Weights of a small transformer language model.
Size: 15 layers, width 192, MLP 512 SwiGLU, vocabulary 1024, 6.48M parameters.
Architecture: rotary positions, no biases in attention or MLP, untied embeddings.
Each number is 500 + 50 x the weight over the matrix's rms, rounded and kept within 0 to 999. Layers, rows and columns count from 0. Numbers have three digits each.

# q: layer 12 attention query, 192x192, rms 0.0405, rows 46-91,142-187, columns 0-95
# k: layer 12 attention key, 96x192, rms 0.0405, rows 46-91, columns 0-95
q46:564516367460462493582393540513537407449505642480502481484438543514682437497492492486630442476629466539554527528461451526601417443651622571544534519363552489446531538507503313582553480476515531591556400634505507333499510451430413526345602474451410456521542404567455573371581463510384441549
q142:596540349461466461556436510519519434408538557504490457444490511503631464520496514431598476464651486440484506532482468526599389371663541536539499525419566473486520501506509347537530472493482579584538354587458473332470549484468482495392549452467409485528520370534475600442571475541460490531
k46:573532519557558464654350505521537489581554660450561507486507563607617436503538476456624513409514518565536628520431504444518445519656625573545688572463556616506638588392547382512469445467584394571514512506449486529499475413533487499393656498438454516524614411529419580368422467497450368505
q47:564500358436372380558446472472454570556429554461452501344408514476571581530446554575472486437544461497504433474426466613441453512508435446364532506511468384547447496520604523446379638476574467549593429572430532402461514528406419463444643521486562539568528425572517433533498497520442476427
q143:542511422450367345529396525475490508594375483445509480383451468438545567493473608547521537460601539461470454545367537605479423483472396505412446477573471439530413424483567565427464583479632474556534431548436508444511547504398477424506650497446577589594514374489499528570372512470388490473
k47:493521331464404422595322575538473632397413524408405446407430611501507482520613433559366461399569511614481479477411455633579460524457381535548549547358456476576531527486556520465450590458623453477591557575394503470452491562442444536485644519406482612600541520658377356567525466488583414489
q48:501472527493488458482513487466488475494476487470500453451497502517533523529432520517457403500523446491458498526432506485472478496525501480518506498524470493517509435500507508460455515427493504546515435503506499445466567504492536482465483502514466484533477442474534505522552541525504485518
q144:471465489486484546531492492539511507509518523489548517550513564514529506478570502497546566490467554492505527521544464491509510501460481537496458526467507534545499544529503508519515507546550479459494546513515492531497505491493508477555471519472505547482491574505500465467464481500511507459
k48:494481517535525457476534505460503482508510504506485506468491497489509542511432501506495450521519476514497506479481500508484496484523492495481497484501484490495513462495498518450455505453454515513507464485477479481472514489502500509484510502523506505517498446485527503507522496496478524508
q49:528473515494490519460448496512484520531516514569496549506499551526512501486506506478507544499519506535432504531477526501495515537480572453496518484498482445512506483505460486528482458460472470461561491477544466497540547527537455511478557492504497486488510519457443475546550495557482506404
q145:502523525497523497467526530532477538481511533500501505485511467474529480554503470522496434489494512476645494543506500464486446494549491518462497491512484548475543484518510520481537513512493476539448559521474493541481481507445510465537468529526470479516507529513506531447504511458536488584
k49:510467502509494533481490496496539490518501497511487515506484509486497499495502490521493526509523461518430487514502533553502514512492560457498509522512515455490504473492483467494483459467511491487546479493498488522511505506517472506466524495486508498481499485494496487491490492530493502486
q50:499524471482504525523486478559499589502523537496543446533500481482508484490478482464595529571492469493571504548476537583471518526558485451457446529460557501557486487538522529489512509575514510488525470538509481494524464454465474546524523513463507507447529532472495578466481471483533489505
q146:506515507524546494463546527465461452498443513525511539484460547544500508515475462517496459423485474472462431477516530440485511431512495520511520482476497468458527489495515474566508560515493477497505520515529496479472555510440505495460497498521455484522445511486476447499536482513465523557
k50:494500458491478516530475479518500522470509499503541461495523451505519506513513493476559509549473480503567502538470522513476498488508497448470438518498514495553528473471526513483521484526508475528526489528485476514530493504493470535507518525507514503464526518518490521502498496512519477496
q51:488496503570473475524503491525487510547494515487526505529446497486470488491465506495512570464512468518536511474548566464508522504475537516478531494531507489542553515535438489473533451484507506437504544483463532500490468549556505529468460520507529514533528518447519520532456532562520504451
q147:464578482464558539499516495527542496502472493497493505489546463497531492546528521498496451535499498499516517500464451526472457476535507511485487480484464520473477530496584486489528515528493514554508461469500509528487520479444501429491508502554504481438473496547498476459509499477500469502
k51:485489495510489505522493504515484488515508476468510498527489501489492485516467523484493541483518509499525533506514536496467487491499489486472516496485525481527543499531465510506491466488488513484484547506511510521497495521506519542516480511496515491549511502470500500533482520533514503493
q52:501451523569501494487518481511471519581456506480480495524514465471505528546507441510507524543566542479489476516496539517542534478465522546463478431490533435481521527467426531559453490496494470523521534484505550544495531439486491502492484504554440478491553467489471439491487501442515436504
q148:436520445445524516505472559509533481423539444518519482462489478509491540488491532443446527463504398513400523477489483535485524479488471517526506553512467507497499548482600481462502463518489526486502441495524456523525493510564513477439548515469570488491446504450495512511510503499454528487
k52:514493524569479522501526482497488528544483495490518522548488487482495507496527479520506498516509536489517453497497510529514533527521521503529502448484519476503524513497480514497500528515476486498528537457499536516482525509491521496530472516512495483489493496503489472470508495508498475513
q53:485446515454479425495460499470520493465493505521530468515477536526486524486514483507469509501486480493515460511535506530502426521543479469495486539476508524518530526528503551535445506474453546542517451507483523450517505509509473489424531491585560532480538504484414485510497504529509489487
q149:533503508534543503525520465459452554557502529460485538455519482469514510513478502486471489520503533500511534524435473490488507466508484482470494508516507509488481466466511459455502468506527517508480552457531464518523485497499513490592485493429460501530480496552496527460501494503515508515
k53:503472509457489441467487515510495488452498496534500505512468472509483503473508501521482497510501506525505457515559500494518476517520498489496494481504482521507505521512492516529487515514499526516506485525503492480489491479491507506469525500528512518476511493508490499518507532524524506499
q54:431494504497532563537548533420475513511530532467520460442506554520527462485460508528549527508508492500431523487448435548532567471558522495520496458529494486495449484530500498448542471477488532542480476511509491496460519533495549515513523512513473451520490516463469484511547502460503506481
q150:559488483504491508483484494532476483473480507486518513499474472489443513528523533512475518508473507560488490513553520528497483510524504538535518525484492481482508494496481467507465491491530528454504540476479517514540512470549496516482549504466537544512520488483562513510483455505484515473
k54:476505515537490512503504489457500538520485501491500487504500528532533469515483491487518497471525515483487549480463453522497546500510521487499495494507498485504470491512482525495527511493472513531475482508501496487496507524477496522496489500527481456506469531506467485467506518499514481507
q55:491464477478580525550496515521540456456473553522460512503554536509528447494516498524526505485514486503512494532524541509478494557490451509469529508490486508564495514525513503535500427463482512475479492565524508538475448480474470565462468545579485498476484535529448457471508542482527483479
q151:519529502553419500453511457503486518551534486488527471475427503508505508466513515505508517549489514522466506503493458501503506465494524508480517512484517550483476490466499531472471504566494517484522507483488484447528518468499474473545503408448494511496493512473537497560470473531424531493
k55:513471508473528477542503516519520477454470509514457522520519535494473463499479494511497504463496481504518491488500506480495516548529504510482522517485501500510495520512483479525542494501509524489457514497468501531460504469482515515487515515488498519487507505531487483491510519498528491500
q56:499522534507378429405529516500491502503463491491560458539432388511448517463461481440499458513499546554554499531478485494523517547546491518532461514471510526528450471469419539511532484537516564454553475473473496486515510489518516471533471476476540500474490479477492513496485514530458453479
q152:462536504443561534573490466529538518490515495527487500479607546480547497539517476503528492501475477416507489504540524489457460477476522439495547461533456492509516538546547486501558545567470436561541525511504530538523482572505519546489472503513445488504498500494539508471518525492474521525
k56:493523516537449489434460530493503490517472493503538467507479446493494522463482490497473499505514518542519474521479488526492504502507468504538502517499516530496482504509472470478485480510529519491496471479522475492525497490522487475529504497514495472472489499490491520530462477489478474515
q57:446502479515504423482540505485560485545425525512503424490480460494460483429471556477516505515512503531529525515480493531479520560501444497496472495480550464532510450513491457511572529509489541501519504498475553474512480514503476510517475517506522535445533469534500531527484479470451519466
q153:505522520481550563561471462554531462448521472501509562510532499490536494556581452506486462499491469467426534483527491514565438421497546475482473472463482588517502509469538463457499449478508505484526474506515453565481521550538536492442576446479481505576447526496489412469527540505505433527
k57:455509488505463506478474494481524480550456507488504476481490488481451504458492491491504509503515502524550510529473498520478513508522498490517508499490546495503506453525522483499526502502474510499502483477528525491508491491500480499513493526534533507478505504501479521512508479483484526503
q58:488503483457491499536484507553437490502451487566462513469486451564479488447472506458464435554522498507496497554504501491481532513516466509562471493481556522508481549469507557506543510463459531510563443510437532502500542491519498488460543489578538444520514444485533486458469490543467465472
q154:504492537519445469499566500397543506492515518523523479565533532477543539539523507498475497537463533457516473484541523488534490510511523471464502504512478509516541476524465429483480487515515476528479520479434512521521487513473473505580440504486493542489519505470597535509552538478558524493
k58:491526491494512464493491507534474510490483530504486509480526472553477458497447465486493501522509528529501512514467485518472531509523490548516491496519508493476482521500469532505541467463494517504504484511490514474478493504512518511503498507548515483517473495490475489504445483517493483498
q59:526479496536485552451489573446480535528508552490498552491495462537519520484490472503496473502436514533542505512533548516528513481502490530513429516411551472487520544457465508462457446469517520508478482504460501507521509500495531516494500475480547520502500477492474513494464441551499514464
q155:461549440428445481449482473455490483438560494431491490481483470467507545464546490519472461515502492573489485509465479478501525436517464494495477453541544505516498454504524504485544469551448455464509585523470462506491478449563459465506463511494493530486536525506530486527518530501494501501
k59:545497522472496542500488512490529526532491484489510540488487495547501500504496482522520486494486520499547513499514511527497500501516519519514513504448544492492515527466481487493478523505510543479493481478537553492516483547499490530504485475473484519482468519504472514489499491498503499481
q60:470545467512524479450521488509506507484473489518537495505487497451489514480480509468472486555510548493528494534511534553556527508497503519501482425557539483521475480512477504472548491511483512473491506486521552483554511529491545479537488498518526532476523400488552491525452493505498469499
q156:533483492455489535542451585483468503453466548576479497457522512536469490503522491488447473492513478465562429476505483469490476531472532458515499526471478543486522516477510493517537532496439502505521509476514513499469504538567532520493455566518461590480498553514501539457502482520498464588
k60:482497503496528496487539459489484485471490487512517506514507504473529500524454483491529504489478518529489475478518503499499533486549472505509496507529521471485469498499487477493519506517526491484493535483485505461502499491483510511481525499527512487519486447479525507527483466496492493475
q61:554565505487532439472520481506506453475472511498555524533480456492530507512451505529416497505529517481542484504465547543530517467488471481458473515505524497528482543486505562457481521531467490487475438527489556524475464496487530513524505499498499527521552496468476509460477464494526461494
q157:475487506511500507524488553458496480459482485465492510521541478487450530469488456480535511548503444509516509488530539462491532451516526520519449495514436528519527492533482446528511494541485530467494556446429484521516498543507532541464460530519523476543500489488538526499462527463442500536
k61:512523490499505482472524501514505493479493503500535482500499486463540481521494532542479484514506509522507491520454502532509491511504485503505475509513506500480472502486515501492510498487521479516515500540519481469476507463525488506506513491505524488511507489492491497488488497515515497516
q62:493554498476486479483486465475483480532448514503517522514487471467498529524460526551459489522501499548535507568484534517567497525528463492542471498499548538536512470450477440455516487545496521461521508514522490498534484443459514512486485468519476479503531476507486487496483483485463487519
q158:478519492504522517514425534460498489466527566495469530488469469494466476464534451469521465531585409515484472458538454475510533450498538487511503440511440478487520542534567496538458437540436544460501574488377456523490533462555457557431550498474461461557522527443514458490535511479457465503
k62:495522505465502516470487490519510465533470473501514489511486462483491528493510537534495482487499527525522514541506529515519442508467469477530470519501556528523512507478477461455549463453526502480512513495535513501530496500491501486475466489514514483476477485522483492507505487514497496522
q63:496482488499474440467551548520509471488509479451482471546481551481513491457540566479571537518467487539536496513524465485518487505469519472544449453521486473453487427526427506477468490520484454476436489465536523440547473478484566466536489515527503495519586479483528594510458444475476477583
q159:451445507439477603538468538441496551501487525506614545476556446505531515519502448509427448489465500482512508527502529567494492458476450466466502528510508565532552494479594487492516509474484512519460491522540474561504485412574509525477525462495567501503493463512505465612527551549541491448
k63:517516464528497441512492465559521473508512481501480454501507515473460486448508521487540518498508479500499496518480460451461464493499534469529527458521510468479514503519491465498493459507505509489508493453501506473549499526513524478547492475551503510479540512482488513475464483484480501520
q64:450516523462497517431541502475477497468448512516511521529434431508462521525524487473499500546515463483540483482526546487517507498514527489541469444508458528529539504500478477463503444496485546476497548500529516512541529499493543475481485448485542468551484530496461527552500513525477501514
q160:538495392504527499455428520544435499571505510506547467496578524466614496450540456542466529461501502489519542510442532500545483513466491512476477480558541553477469478482479569511445622514453438467451500462466485499504488470485529462532495494530508564449547490509529513560505453566485516485
k64:530490511478539504510516475478492502511515526528465500505497527535478487532496494529523530502475520467496501489524477510497473483533515519477531478466456491506492550505488488497491482533498537499499474499541557479491503498495511502540508489514493510502484522545492505472485513497494535467
q65:505476480510506468525498532548468504554521499580511467492454518521522469533543517462537551483447542469440527455461499412493570456499535497430537505522492510460477429563513485491498510558521424483493516498525461529505512526516499471539460535474497497515497509537521504491483482483448508481
q161:481403555519411517493456489470553461433480493484538522456493465494523478554551464524495421451528512489446476545507514450512454489489472541512477496491516446494580505496564509562460452500568511536527474549527496489541578519582509497444505407498443483460472480472460473535513469560534448514
k65:460491473494509499527471511532508492545519493539502466522477480521495518462549536513520542512523507506492486463520552438489486501468533443467505483500520538468501500490491477478471475493472518507524462460502504527521521494501445485536497518494536492513536529511510483529489505459465508526
q66:407495513479470502485489466528469474504502490503488544491484454453480522463449484513464454523523444493460528497497504512491539474461486542540467555471476543505472505467484545531501542487460510442541514443472500526512545509523529509493507485485491489504474514466507480485487530453513494538
q162:528514491502519488484505509499431559485577492455520516533555568549525500468426529496510482465497573480545545503571470509537466460520483485486580509531497490484516521511504440489489561505455515502444426446529544524513400468410525462531456556503487501459531498516541544471498487538481482507
k66:516524548521434488517507471477508497509447520529435535506514532479495492492434459527505524474461500484472505513468486519479531486496489517499500489500480500507472493489498530523513554509477480485506556512486464472465488493549541505503501486508510491489497483458502538472476521522484513532
q67:426513468475457522460521560538518405487551483493505492531523545531511459444476490482475541485512565561540564503520511504524499517493499500544512532552551509477494531456505552523506507540452543484518469494408583486467457420462462508596512546525557479503500460491479484495463465460571477527
q163:538501538434513570456482507429469550452472539451488562532478420512493486573529517503502423459559447567521495466556482511478520454507509488552478440529450520548521529457526451500525474515492523505502510506516384500508515426561533528428540555479485535573493514480546463546519502440458480557
k67:472512456479530524473477546530523456467531487531503504518492515498527492466475444486490506530505494521514496506473503433545483494458482465527490546527539482490506494478469512517483442493514527487524504467461528502490498506456451470533501487524543502477540481482479495519500507477506489520
q68:484483543494490519481446446547532514476501553484469452515493449499483525505461524562507480525529540479476520524474449515463501513526504475508484480485530479476479505441487512525527528494542504467528464542435565486507511469417501521502512519505498471510484546523470427504483494485508479495
q164:544520472574545405531568466454476569582467472528456476483484530471489490500433574497532551509437556518495525486525481562494598553504462508508487537550515502491488508508394535488449479495529499503467506499505521473493470643433463458522493455514532502560437464522496569488474490459572551490
k68:485502560459493515507520536513459552440437474509532524538525497531483510538464462495470485534550531511510517517502504519471494491552511443501517506487543496465503503432506524525538510593538499481508476486471592501494499486440553535489506542454473494494486478493498478488539480511459480498
q69:535526571553526490442470477451501463484452505520496506511518521547489486447461446485465508466443499495474489483545500515481502509492498485460499442478509536509490504543473517539459474497508552488521528473498558541490443510469419489478488524501521443505497521459483456535503502488490424495
q165:516509423431570552488433527547480481507513525426563582482536468525495498507516457507491524526538487527539505518510519510520509489489484473527506526512493539505552513460516512499512510476414508454543530500543410510522510480443518541509457498539430510440548515507557565496524521549475485533
k69:532513489518497473456520414436479494455519530526429505483501527504506486469474464538465475474452514479481447528519481467509479520495512495509491468510517505508518504517516485502461482505524531528513536470484555515471462538492442474509458559518524496507494549535499495499507495498509480545
q70:508464471485512496468457504482495529476442512536514503514523501523504541510502445499505496506511494479484531465468502477514522499477545478427478477507565564479451453479483532507547526538514491499463588546528471529542491541513445428532520524447564531530504470506498537498511454520458537418
q166:563520526561503468550555427546507554470454519531443552478514514498458504529427545556396548485473551464523492534466480485506519551493544485518503403493443486541546471481515522571527507492513493501443498443494520388522519531457477484485473547553438501480473499527396491423539448570500482498
k70:537516505482523495549540488492468552497487510489490510514530538514544470559494439470503520479483515529483469431512485475489544525485531484464520499513545503479501481484477544508503579595502490504529574523501501500525500548481554510524427498456567529493516488497494482493489470507486505505
q71:525469563513489443506504534534507502530526484524505442515481458449490504504486522493467506457450475487509451511459531456543513484501520504478475464479478505507435506510465542445539524509558493502532511429488432556507503516561472477452493476495456500481533519455513534491519484523459524522
q167:474503542520392522518532498479515414469495482557553492473450542510515558436620466457499437464516446482475491539491580493499486527447494516477530489434536530536531460521505460374486468508498509541575515493596448499509535536491416474476513517539492536514474530519471465561526522512496478507
k71:542515503487504506553426521522488487538459463491477495508505454511503511522486531519502490493473475516474419529523487463533535479527512512516493466538461538537500492518465504487456502521589464470473489471451462523515493500507511497482494486483458522506515513494470542506477454519478521550
q72:497485521507523461563526436501545535457495509537457497462467523502524488496469529493484503501525503494493496471486417560476504449441500516449520548465457473512501485476475504484496541470525524471524482489547510505460517557480517495518571512526500488502545556576528531456475497454526573482
q168:565456538487392490500536431605504520397499506463396472483529531512522575534461513415535505414529540503572466456501470563550532496504432500481509525537553434532572508498533526484454518439461436482520496457539585432510491569496460489537476517535447458442459512465504539442474502487519519555
k72:479508507511471437489538492453446512475433459548592544452503496457510493499494520476457511513478477460535488507539512539490533467493507497463490478497482531494539479460501544501552567546469520426540471485529439525435448534516547505490533514489474449486541488519519469465471481494501503511
q73:490469513551474499527521516503484541505460544508420478509584440581465514485502523490518491521537474499468505558468468484502485497520534538542464481502489501596548442485554494469438493494529524474470467453441560532543566453494506530494509484529525538450513497478512537518499526489469484472
q169:462502487493456494543453537504450482438467507520486485550571437511523538563533504523523438642596450504430503459427457395539493549439540504544502424581419474594550463467599484537512389551462497578414587502498445516575550474510534495396548465606470542531496462445542421524535450495464460508
k73:434506494505471505475586566465500540479491527476438449476502470513516511462490529466495541478481483530478531445545470545521484488504485486540438483480549458510562454441444509508468524478523521546477437486486533540515517476554499470460534530474506480545481561506502495501467474473494534531
q74:548496473570486503563527502466467564535551523469479520453509468468534448520573478452530474484458488532518499471457449523506474483479571498516513486497468475572506420531508515526491438412558462516484556512478480514462505468466440509531511467489441537490502527480545496513508485513527491479
q170:484509498521494463556546575486497597452483506543517504504459501496568468459486547418487448574484540450430490493517492500487474535443546507452526500475425504544543430553517558514507532539534546622504597522523455613517480646492467462592448483459429525556432546595537606453555542492515549646
k74:532494482491520502558476499469524500543536433474500531541412522440536503469524496492530495502434533531542458558489453504456556441524487486548547522525505529517495491557547407457476511415540457489505504497542491514462523551426477495540467454481471483555504520417517539417426499490504449505
q75:521475487440562503503466486440444530549486555470498552542530595596457492526483440512503513480481546447507479442502483463470551461502521504485520567550484509469500490478535482520479544498476513439469462567493548495514467411446526595525473579482500481502517457484468408520497437502486510486
q171:491520495453584503481505552481493570574570511498506450494568493589524411493500491572538556506365580469547486391535450497498538488540531561489516468642385536459451526506534507484485532523459488577440505483503490455456346548424573554555447540366470514526364529498417478547537470476506565511
k75:500485493493500554544458476481544408539400499578546488474510479497484530490546516520485509475515524476480481546456516468466482516466466470425529537434587566434486501506579547491528517457576492448559458538511496463479548527550497504448488504615424456463530488548506476516510495552484492476
q76:483539556583448447519520557561484547558452517462413465522542498584502510475503472515504541466494495540532534539526512485529498499510571503516476486550497589575482477476514461478464567484487537505459519443495443515547444546554478485524435534521504585448480519537487499513472488519459445532
q172:498528604498508439482470483515526513515438525512500480532569433466516479545517525527430518422504453507473485537454499434523520526489613483640428430515506492525505501453566503494587511489549476500507502554554509482516525486522457503407617484559509532504439505480502446468519376468498439521
k76:510515490551571530553485526540543501528556455607436468518504517530441432543453532494517560500431461554446517428429508414500473464519498442480542537550551529524418529515464489473442497594557528525494442455466557551572474514452416481577460510542462592524464500508479548499512576503505536504
q77:481486506492534497525487457493470605514451518545451504431512523448451556495561546433511474554485473517460476508433422492467497541477566544445529446556465443577583380478492525523503554466474505494479500484451615576452583456504497482518549547464552508464537485505488533460560493532471485536
q173:506458532540447533595533383523424589487525500581406518514481596468442506536523496442528507582569533477473521418395462507479511523441592517519549469572411498551515405494527507521421452528457576528474567511477622554530567500458548457528574533450487551565580529464583508484477518459568435515
k77:600441523536530525516400408530551439365399501580480523422463465433502498525401578497460493467442541516461427611507484492492510461513421457451482512500510530562557542502468455428431534532507509366421447551494507555436507491538452551573476458597611567468549524534497583439406573429585472463
q78:530507476413495573460555443495450543445477471505519436527562468522481523548526512508537418560512508460430506507458523468550442482528535533551458443429533459570527406402492509494507484500523465518480512465463591520554593456501530492518522551524542447410553520427502452476527485479474520518
q174:488572487503539540498469580496431587537503541570460492577570480501538501667545419572523464529362476515423504497546480416542440516560548452585546409442461458580471479463501498483485489535495521463370480539464511516550505410527570563497539505480497527461536475527523448519549440441461513484
k78:489524495468469611387507495520579489421531573419472421513556409571476513417492568574515514448566507467468450505513489569630480473483483647613389549476459455470562410433440515504495452613456546572520495458468599576502543509538491449459520514501570550489612476415492513650425483582476526557
q79:537532584519467432519496511554493500483586453445624435536551439558469587547474514602466508582496370534433606621524592515502474588596411494503413438399546491484490536470513573532498418442565489561606466428412503508485524408455418455346589481687522466427536543543604559512409570398490499483
q175:506530616507514350512492537439480519425542445526552491611519385553474623491434402648496463636492349534508566585507623424558486602520482520576489426429541535534432484470488498506552375431486514570576453416450505516529507457529393416286561536680510444442508518515577520458447515442468428498
k79:498540538519447555562492502509499449595507611535598434484464384482469532548521485562470525545522500485552578539578634587554472539549436475411412477404490505464510594451605573498506468490544606459560496543397482401505440469469526497397577508635442501511471617640619562550502553530490557390
q80:516495622508495440589502473471554556444507443471495410454459499485484496512563587497512491491468542416456513505507475517552459516450408475553466497455399499501609526512538596520529491476507483497542408529508600601494514457446503505494556491552463462468564534497509457526585497542489463624
q176:565521595530524450659525467527597528440571397414461419469469565575530516449551611395530621468459625393372530408491423503564452542447424429435472458519392501469639509546508644573460473427510468571511427481528555530454511535443444487595460550529460531489551620560579528464508535488640463599
k80:502447538491520622591532497426585502561584523373498452385519541521365512499497427507459445527463605343490559446541558681498492593429526543510472502453481461405566384502524575523538489595456525501587470506499592522503453536563456505406527537492594493426492553589473386644596451561461554616
q81:518375417459710560591509411449567335494486543552426625554485576568392507551672516527526462528656605514485475558466520369448455469455409519462579390592657468347538451535518546542511488435610400425248436513490297572470437495490574432406547468514531575580558447564335521563447541463511556527
q177:533396428381702488522479451467592351427439488560480611603508566550473518577616534518486440549566575530473499555483549331492460455462446466471534503478626420394515517499509571544507494484554497412385502575512366472468524419455531543448520441567523472560513416503396518487481517476462541527
k81:500348412619590416666566462412453450520474428587420562488434529577352531518446509529533469476625601511564571536537628511485520494422536417518589397568507465422514363503373528504455501423456463488311454448543385599496472483514489536504471493535547674532452534537418450621432544485518545669
q82:522524545446480496595565321484563595444560402417574551422485417432536515427570579449542460619360544494462665350480502476607497557515401492462409504534449606552489634412424405428399488448471504517529513545521650488599528427400635557454564472622487399537635506455462492480448562459474484546
q178:517487562475414568557577301473561597496528418421588478463483460393557523405540549459536452561374549510503686365406490487604438605497492484461462511548508569539476648387458432495368488555490537525478474543533576502560531452425603532455517473589465402499613501456413472433508554451470457550
k82:550475541421478561637488469486550621564589440489499537447445547456549456461576584361474520577459515388519571513566592394437480530639350425513323645534366524523554704496437503463469604382334473603657454524520515555604508502466576499571463525577602373688543516389488479575542587583490516571
q83:524425496541623474566443480428515551536454588383452575500535503542481557500584532605485601449544443483503489468559404456591613488459556463558480541555557521534484348561508427472511509463678512520429413437445480506631436526482518623597582509434493490557569462647360531415470424437433619554
q179:504429533505564404501454464455519570550459530372486590508495459558501511562616566599439632482432471531426403466548453507606618477410559472570465520576531535583497346558452465430564546443676480491412479437434388582651407555484453566593624519398441477616545415640405538441464339446425630585
k83:448529527497552519566543413452490502402423633275486560535510580374556586437495556730455509464485330526451473554477555449510515537473430479561490528417530419475369511513483459471561494418534494568420487492443478542599409550501584570645550520401608541492451455482409537431424553399466472524
q84:420452543389481455464400620424486414449416496626522436444454526517538479415469569488499512527471589519510497557345496497415378474459623512555584758558429609578501489551640514434558444648534534441470419512462528497551462531585607527536510490432637404567483495606511496469583419429416492395
q180:418421540407474419490472543453468353404385461583475403431468550458481449348435623463483490485482525510523518534331482486435398501478550492493523696528462581541505511517560507447540460605511493464489483523515466417521520496564614542527512458501600386544465466559533482431532474467432548392
k84:430319639508476449457465544479410491464483562417491491481428568550521551371456479508372481471542584359530329624423526531573480490509586570604458729539477504527541519595652531398563485651527527452319513496487499574489428555493574531541408591465598508656492583631496456583510580570458459332
q85:483444560592419376565607622505594483585448581360385606524512635466476405601522622463470475536512518535615528402533576571380595322486473436555419474590356424505505468611383478495384479493625465417585551642488511387556585475492446388630491458526357519458523497345535644512429504395523582452
q181:484447549543451479592554657537563511551458511453403568547500594449462398560526613500478510497543529520528506473541503540389539348446493496521492465541406404514548479632471436496418521472656467371573510634501506380523575462496497442584527469456372523472568527391554553548476517390537574512
k85:481616610511470528459630535596567440612476613316515533453505607533534474682529624490400579489643546565628486390507513659443528515646388528567517450603362427563470432561373570471379466447520498502513501620513544342578643474469438440703470527590476544473468494363426568535479506503631557339
q86:517569543447426571554567452524518544554590528508436538446547537545516469394489503496338526520504579518470461568488487541390432556537475509405497398437517495609558522391532541434411596473473447489503498555485367466443382518501433434423555543562527543443532639618550438502461375491496560545
q182:482566469441447621538536463551531520573589508476441479442549559582543457382565542419440622595535545465535448542449517550401400534499514507418537440439477499568591498506545515454484569454458441506513475530465414433472405469548480494450572563503539590421535568570565460482531391512513567543
k86:509613576491320641501422560495385591507536457489476473459569608504518505551546483600408523544511501636403379640553511396410504543547423532559533365577436548620506512505446475406461569589449514520487565474569516472481483537631379459366433520512475425490602549433456438468441436478510532570
q87:515518629661509651432383510454464582581449382451418632638459454522669384474595413523402441594515465585467389544450391480512690490487617473451460428465495471663406560413601558479593453517528501446546490600584498498487633559569601490585585402656492488549435518545478485623516539502413422521
q183:503578560581511590430413524486474573517471418391461584584491500543632440455525457479363449588524523585442410513464448558500651489489603416417433417469479482619432527462552608563584511497519441496481463522546481475483624580584506490601563464631476491471526513596504501593510483498371375524
k87:504467659769654580495520538510512458548369447448361465664496371585598520375688460506477516534488445663506468546502417462499619466430511504624513380484433462575564416353548555571583457569583437558559470551502559572413634490472666629667459533635593495535420499514533583594558579465614519537
q88:443504487478626632509412530426503596614529447419489567507340687535579521573418429549656566524699370424567604404601498528408525452498358413486530624434530343553572462491439455421549488351495507528499526555508606410670465629376508557605486489467559465654528490492610516459500392658444571557
q184:474453488456591649504455500461459576635644502395546538536373674522533514591467411487627554499614452490579598423555481532398534425482421393491503586453460412543526468521490400383556481407512488573570539536530535443594412625387463591571496462477547498609560519488618541484450427624409530538
k88:452406527427402664449390574315412469656466433469510471553362622442514462629415517577643512473571303442474468474511576446422477538564494364387454610469588480574540572400476522520556374546583515518507503555393662539478587560308563432653471399293571449448512439417548515443643518552517515714
q89:687410503486477574469470489509451473338570512507582535685552482651458535460514515534451541464462624480520522509610507429520448508432435418450427536579623503481448548590567467541603574532508631421465520483477513581562416440432319438513684563379449487497587487370518444545344478411451437444
q185:630493498456485597391480529482463488325554503431521541708554477620459592545477463522444572454449628519557485487659545491542491517459428427468421597585609426479456492565528474561493542511490560431483591513451467551552379485470374503498658575420527484537554493390527540652352478498402451495
k89:556491511670517488577506538511492421468541580530550544528570451607435466460315609696478488516589595387505575541561420414434490543475464546409430434617552420523366566504545438592610584395459613458427525444387616518603489471417388462488712557385484439523579480406507440616415544425498450514
q90:494472647582478415548510513441591538443518437548483575531543550428421481605457358525468514357409313437424576592651468395489419474377567617471508589444360464504551563452617450535612473456602526510480600633647543527423411441614479438500549445546329450484490542558525325490542468463570446586
q186:514453579525524426557472461496572483423496484551483529461467555466447507561500403540444486382477358410416545536587433427509362477377533590457515555437470504524571553438611466560573477452597512464458585630651531525439457422601506459520535451571302473510458461618399314500484420447590463550
k90:527455648655520401462584529566643643498439509542495484515524533601427443535522326420552418455363430509524480520576500403472553410456558608470525509482348489532476566526479494509495532443461531595526526682625550583497502463672423397513466509419364438497602399490641381576411407482493441518
q91:609458324383491468485417509596556479511406408390575498387471559505446448480524477478512445543459489539414609557535497427431533520490530371547510585498522499397507518695438412673518455439428517421553685607417544456605519541539530556639509521667470484539380496480467474468322425418469512443
q187:565460346414532514534370487565496488437399459471490552426533503484464469536500457496480450563500444530403592511487497390495424503519568362512585595428567485413542581652538435713520447474466491434537589609410488500576556491555503525559505540668472515486374548486451473474411472482480413430
k91:628483461549521445471376480532560513562395426313684412424496559659405543476482419482588419542541567558417533548537375507396457552484531402654570569514490502477628467622435501573467403561399527434500448442431481500735442577388417555623503580602384424577470511461465451566431443518467572505